Each number is 128 + 24 x the weight over its row's rms, rounded and kept within 0 to 255. Layers, rows and columns count from 0. The size above them is the row's rms in percent of the matrix's.

# layer 2 attention key, 256x128, rms 0.165, rows 241-253, columns 0-127
size [108  93 101 106 103 125 107 104 122 108 123 105 108]
[[ 94 127 141 131 120 118 112 112 167 157 156 144 115 158 129 103 109  88 120 118 161 135 126 122 165 168 142 119 100 125 129 172  79 147 118 140 153 117 111 158 119 105 173 114 124 135 125 152 111  68 133 116 134 118 124 161 176 148 104 129 121 139 110 140  91 143  62 157 131 115 149 131 173 155 136 129 170 130 173 114 108 103 146 126  96 109 102 128 147 130  98 129  85 121 167 131 102  85 122 147  93 108 104 127 134 131 107 107 102 130 157  86  98 159 131 135 123 138  92 137 130 142 122 107 140  80  88 127]
 [ 67 162 120 152 166 110 100  95 131 141 128 147 109 139 126  77 107 103  93 129 132 102 186 114 122 178 161 101 122 136 125 140 117 151 134  89  82 135 119 116 100 125 112 120 142 106 134 111 137 128 132 186 140 166 129  91 147 150 128 133 136 125 123 135 152 107 162 122 117 126 104 125  81 135 123 158 108 125 133 100 100 136 151 115 175 144 109 176 141 151 120 133 118 124 150 109 125 141 108 167  88 168 106 102 124 111 177 169 154 111 129 119  96 129 130 133 129 153 137  91 108 117 135 148  68 113 123 117]
 [124 116 102  83 146 135 114 148 111 134 164 133  96 100 127  79 142 157 196 130 163 136 105 122 148 120 101 177 159 111 128 136 132 124 126  99 142  96  97 115 121 131 121 143 132 105 171 150 121 134 132 161 178 138 122 104 128 176 160 148 140 145 137 142 136 136 123 156 101 113 155  95 137 124 133  98 153 132 143 141 142  86 104 128 139 106 165 149 159 116 131  99 114 191 148 158 110 109 135 159  95 131 104 153 135 104 122  96 119 137  86 128 128  76 161 140 153 165 120  70 142 124 106 129 131 148 125 145]
 [157 125 105 140 118 125 138 132 161 150 121 104 149 148 176 125  85  86 120 123 155 128 124 147 128 146 135 124 125 123 116 103 146 119 123  85 150 123 143 128 118 105 137 173 148 114  79 122 153 127  90 130 126  87 139 110  97 102 133 122 146 112 131 144 181 108 138 133 111 150 111 118 129 151 118 135  78 168 148 138 158 121 126 129  95 126 159  92 125 134 115 104 163 118 151  63 140 162 125 103 136 117 117 127 102 122 105 185 138 131 111 154 105 179  83 145  95  63  80 121 160 102 136  98 112 137 125 126]
 [157 121 108 158 128 140 129 174 125 146 111 117 127 188 124 165 131 120 144 169  88 139 154 117 121 125 129 139  78  87 135 115 139 110 168 126 133 117 133  86 110 145 117 139 145 183 123 106 123 127 141 141 152 137  97 102 113 142 136 151 155 172 160  65 137 132 150 159 114 104 119 122 109 141 183 175 100 114  97 150 136  86 173 135 112 123 114 127 119 127  97  93 154  91 141 138 174 123 118  98 125 144 135 159 115 125 146 101 128 150 121 163 129 143 137  90 166 125 143 163 159 132 164 116 111 131 118 123]
 [167 132  85 145 124 136 121 129 133 133  79  97 147 154 129 144 105 149 121 148  77 170 129 130 107 101  94 121  85 126 114  87 140 106 109  76 150 160 166 120 147 132 183  87 126 131 138 119 132 103 100 144 154 144 146 149 104 119 147  99 131 130 119  88 128 135 102 103  90 112  79 123 150 163 117 138 130 108 131 112 130 126 119 141 111  95 146  87 112 107 104 101 114 101 192 117 148 144  93 118 174 122 180 104 106 133 120 132 108 121 124 144 150 145 108 113 142 120  91 141 153 124 126 169 111 112 153 145]
 [118 133  63  86 132 111 121 111  92 183 109  71 171 131 144 145 107 146 147 140 116 157 110  91 119 110 135 137 123 135 151 119 125 148  98 101 153 102 137 129 147 164 155 106 105 140 127 116 153 142 120 154 156 134 170 136 170 107 144 115  98 145 112 105  96 118 121 134  86 145  82 165 109 117 143 125 113 144  84 122 132  70  84 131 131 134  94 163 155 133 107 106 146 131 116  87 150 154 121 108 185 122 129 140  89 122 124 169 115 119  90 131 140 130 135 150 158 115 143 111 142 131 132 119 132 124 144 164]
 [118 146 111 124 114  82 118 156 115 148 157 140 115 137 120 127 126 142 148 136 114 162 138 144 158 162 112 138 131 162 134 161 134 108 124 136 149 132 170 143 133 106 136 171 144  72 138 124 150  93 141 121 141 167 131 107  95 115 131 123 114 163  86 181 123 146 104 126 158 124 134 106 140 132 146 141 109 143 106 144 134 134 102  90 166  88 190  92 123 132 165  79 145 170 148 135 127 104 106 132 136 157 144 120 148  61 160 130 101 163 164 104 129 148 113  95 131 107 154 100 111  94 143 155 113 104 113 149]
 [ 92 107 162 116 129 163 116 157 113 109 147 148 122 153 145 111 154 115 118 120 148 135 140 139 115  96 113 111 168 176 144 160 131 145 130 128  96 117 111 174  89 124 127 124 106  96 141 165 134 122 128 137 113 148 114 138 134 142 152 119 140  81 113 142 111 127  89 102 121 135 152  61 140  98 103  88  93 135 142 156 131 115 153 125  84 127 126 196 116 157 165 158  98 142  98 142 103 123 112 163  88 106 120 153 128 131 123  91 150 120 152 102  71 115 129 142 179 155 142 101 130 140 123 101 121 133 135 160]
 [ 96  78 176 116 149 153 126 138 150 124 131 161  88 121 111  84 154 151  84 137 151 111 133 113 146 129 157 144 161 109 134 146  95 106 130 124 128 147  87 173  90 137 135  97 144 137 131 141 153 157 138 122 142 121 137 114 119 136 134 144 132  71  75 124 125 158 160 122 137 143 144  74  94 128  94  84 141 122 182 142 139 135 153 129 136 137 160 110 152 132  98 167  87 147 149 126 109 121 151 151  84 148 138 103 104 129 139 124 136 119 138  62 101 115 132 149 100 168 122 101 134 130 132 132 152 133 110 127]
 [124 156 155 135 152 144 119 120 195  92 155 130 103 106  93 102 134 126  83 141 166 128 115 142 172 126 115 142 136 128 116 194 115 149 129 128 124 129 111 141 136 105 134 165 119 118 114 139 105 118 107 133 130 136 110 133 155 147 141 130 107  82 121 132 131 154 130 116 126 148 160 100 148 114 113 115 122 105 115 176  76 131 147  91 144 145 131 142 110 135 133 143  93 138 105  99 105 116 132 195  91 118  92 150 140 135 129 133 118 149 117 122  61 116 185 140 146 112 158 111  91 151 114  96 180 138 105 104]
 [179 130 130 111 159 103 144 147 113 161  99  71 154 133 136 132 143 141 152 121 103 172 148 129 135 127 148  98 135 130 117 110 133 110  97 122 167 102 152 176 128 144 167 140 184 139 154 127 137 173 128 140 109 129 111 136 104 129 117 100 130 153  82 118  99 143 172 118 140  60 130 102 136 128 146 161 141 146 137 135 111 142 103 110 136 122 107 123 130 106 100 109 103  83 135 124 186 150 132 120 139 127 158  72 120 132 125 121  94 110 122 169 106 134  92  83 112 118 127 112 135 155 133 153 122 111 102 168]
 [146 120 160 125 111  92  95  70 131 169 124 125 142 146 119 155 158 147 138 100 157 131 118 124 116 158 104 127 115 125 162 141 148  89  93 103 138 154  96  90 183 105 127 130 111 165 119 107 107 122 174 190 114 125  94 113 143 149 121 113 125 161 130  88 135 130 182 151 160 137 144  88 128 134 157  80 141 100 125 155 112 152 120  93 145 161 111 109 121 129 150 103 113 116 110 116 119 197 120 142 147 124 130 163 114 114 141 124 108  99 100 147 130 144 133 121 168 131 102 148 134 120 158 119 118 127 156 107]]
# layer 2 attention query, 256x128, rms 0.16, rows 242-253, columns 0-127
size [ 91 109 103 106 117 108 116 104 120 101 115 106]
[[122 153 140 160 149 140 169 105 137 124 143  99 131 102 140 143 161  97 122  90 129 164 146  96 122  97 153 126  90 149 138 144 116 145 116 119 159  79 141 165 199 132 130 130 102 115 145 123 168 172 126 103 122 114 135 123 134 103 129 148 132 111 146 124  89 157 109 130 122  64 118 121 155 134 144 111 166  88 106 131 191 107 116 117 112 149 124  86 117 154  92 110 113 129 126 163 159 153 158 118 122 119 115 123 131 144 171 101 122 107 154 122 101 151 135 123  87 183  91 105 132 133 127 116 136 126 163 125]
 [137 148 144 179 160 120 148 117  86 101 129 118 129 118 152 107 123 131 116 175 138 150 150 140 143 117 112 131 133 119 128 169 124 140 161 148 113 150  98 152 105 109 117 142 148 117 164 142 152 130 155 123 142 140 155 139 130 114 145 108  72 124 158 118 129 143 154 120 111 170 126 149 119 160 129 136  55 120 133  99 116 115 111 136 114 116 121 106 154 154 142 114  88  91 114  86 157 109 114 121  81 119 153 148 132 140 175 101 162 127 187 152  92 164 171 166 105 133 140 142 174 147 150 112 154 153 132  95]
 [130 103 151 133 149  93 154 137 131 128 119 137 136 138  75 179 154 119  98 111  91 137 106 126 197 114 102 132 136 134 133 113 119 157 182 101 138 142 103 111 146 137 106 116 116 140 153 134  79 102 139 135 139 149 140 111 163 131 153 161 112 147 121 141  88 155 129 102 159 120 141 126 108 132  96 106 172 106 111 147 152 102 106  54 110 150 116  93 130 113 116 139 141 120 114 130 133 122 118 137 163  83 132 141 148 149 130 113 165 102 148 118 179  89 144 148 119 160 127 160 141 122 144  93 175  99 107 129]
 [117 127  99 163 165 119 118 111 151 132 143 149 118 134 144 144 143 142 143  74 134 119 161 147 115 130 119 141 125  97 153 114 121 147  81 176 132 125 175 157 113  56 128 132 105 100 137 145 140 154  64 126 136 135 148  96 133 129 145 130 141 114 117 158 115 112 150 124 145 128  97 150 147 125 120 107 167 155 139  87 129 151 122 115  94 142 121 103 144 173 114 111 113 136 124 118 147 103  96  74 154 120 101 113 106 149 116 150 179 202 139 129 106 153  89 162 115 136  79 122 117 135 151 122 132 127 122 122]
 [188 105 125 116 147  65 141 166 131 137 119 117 149 122  98  95 114 154  88 157 135  96 117 100 127  97 153 157 152 128 120 160 129 150 144 144 136  87  94 167 127 136 125 150 162 131 124 119 118 176 166 168 107 128 168 143 146 147  94 117 107 160 149 148 148 141 145 150 155 118 101 120 121 158 112 109 156 130 176 149 149  92 145 131 107 117 132 128 133 123 143 140 121 131 166  93 128 149 137  88 117 155  89 175 156 105 143  74 125 140 155 110 115 129 125 169 118 156 134  99 107 133 117 110 125 150 108 151]
 [108 133  94 118  94 110 110 118  97 140 103 137 121 147 133 128 129 106 121 116 126 142 126 115  76 155  74  83 121 130 118 119  90 162 133 122 173 114 147 127 178 120 134  85 110 174 163 131 147 149 105 132 160  88 145 131  88 123  99  93 121 137 119  92 161 147 130 145 127 143 122 120 162 128 149 117  71 116 118 174 100 129 167 149 178 103 125 114 110 132 105 109 139 129  95  57 124 134 166 121 132 141 129 130 119 116 112 119 169 123 146 168 152 142 163 105 142 128 115  87 140 103 153 131 115 122 133 144]
 [127 116  97 158 117 150 115 165 143 153 139 137 113 126  76 153 102 114 111 150 146 132 120 118  85 125 126 126 127 107 140 125 104 125 130 110 116 134 118 107 151 122 170 144 125 136 167 155 121 162 118 124 127  69 125 119 162 140  94 145 143 131 163  88 137 120 155  95 131 112 111 148 126 101  78  73 144 112 145 126 120 143 149 132 166 106 144 111 140 166 114 103 124 152 138 124 142 181 133 120 149  97 159 104  75 194 132 116 125 172 117 128 134  90 116 130 108  97 108 164 132 190 112 121 139 128 157  90]
 [110 113 115 104 113 128 100  93 105 119 123  92 117 133 128 125 134 125 143 119 163 134 129 104  91 153 155 144 152 141  99 122 130 107 140 140 142  98 133  96 176  91 131  98 128 123  99 159 117 163 150 174 134 125 125 103 106 111 147 148 100 133  72 148 131 124 163 145 151 122 127 181  96 139 108 142 137 171 150 142  99 141 136  98 123 131 159 160 183  70 102  96 144 107 133 166 127 168  92 116 172 102 145 136 131 144 140 142 110 111  88 152 135 119  87  90 124 106 128 142 144 111 113 106 112 169 158 105]
 [132 162 100 101 102 150 119 106 107 155 136 133 148 116 126 156  56 113 140 107 129 126  95 142 129 153  96  86 124 160 159 138 118 107 106 124 118 116 135 116 170 101 123 127 169 131 120 115 113 146 135 106 105 113 133 136 135 117 127 152 100 176 128 169 147 112 127 141 132  97 127 152 177 123 129 116 113 122 101 109  91 117 115 111  89 103 151 112  89 107  80 117 122 154 139 103 171 143 100 126 168 103  78 131 108 116  90  90 102 128 103 122 149 132 116 168 158 119 122 155 156 165 140 133  81 125 175 110]
 [101  85 113 117 131 123 118 118 120  91 124 168 147 156 116 137 146 107 134 140 137 101  99  93 143 123 121 126  90 127 142  78 113 121 121 177 175 147 149 124 106 126  91 123 118 151 118 113 103 109 147  99  97 103 155 147 101 139 154 120 165 167 179 129 154 120 144 115 116 110 147 130 127 148 119 143 114 154 173 124 127 165 119 147 137 128 111 109 144 117 129 126 149  83 115 169 169 129  60 149 144 178 113 113  97 139 139 107 142 168 106 140 163 124 109 101 133  78 111 113 147 148 133 170 136  91  92 140]
 [111 155 105 120 136 134 117 129  78 109 145 117 169 127 139 112 117 158 149 121 121 135 108 108 179 121  85 153 118 140 155 163 140 134 147 127 119 120 126 109 117 115  98 180 130 114 134 156 119  79 143 190 159 122 191 133 118 161 115 120 135 139 144  99 143 171 122  96 125 111 121 134  83 131 114  92 147  99 135 144  84 130  97 117 105 146 136 156 138 170 187 121 135 143 168 155  90 137 137  98 156 163 107 169 133 137 107 135 148  92 152 112 129 149 139  97 123 147 136 130 125 118 116  98 131 111 150  89]
 [131 109 108 127 151 158 163 134 106 136 119 120 156 139 153 103  77 132 118 126 119 119  94 159 144  86 163 104 107 123 164 111 179 135 132 131 146 136 140 164  97 119 144 177 154 133 109 136 111 112 130 115 122 146 124 117 119 100 117 124 102 154 119 160 137 163 131 115  90 175  96 136 149 143 119 111 128 103 153 159 146 129 104  94 128 103 116 107 167 142 136 140 114 125 119 142 126 129  97  91 104 113 172 111 127 152 117 158 110 113 133 104 113 133 152  89 107 150 171 204 145 138 140 125 173 121 114 204]]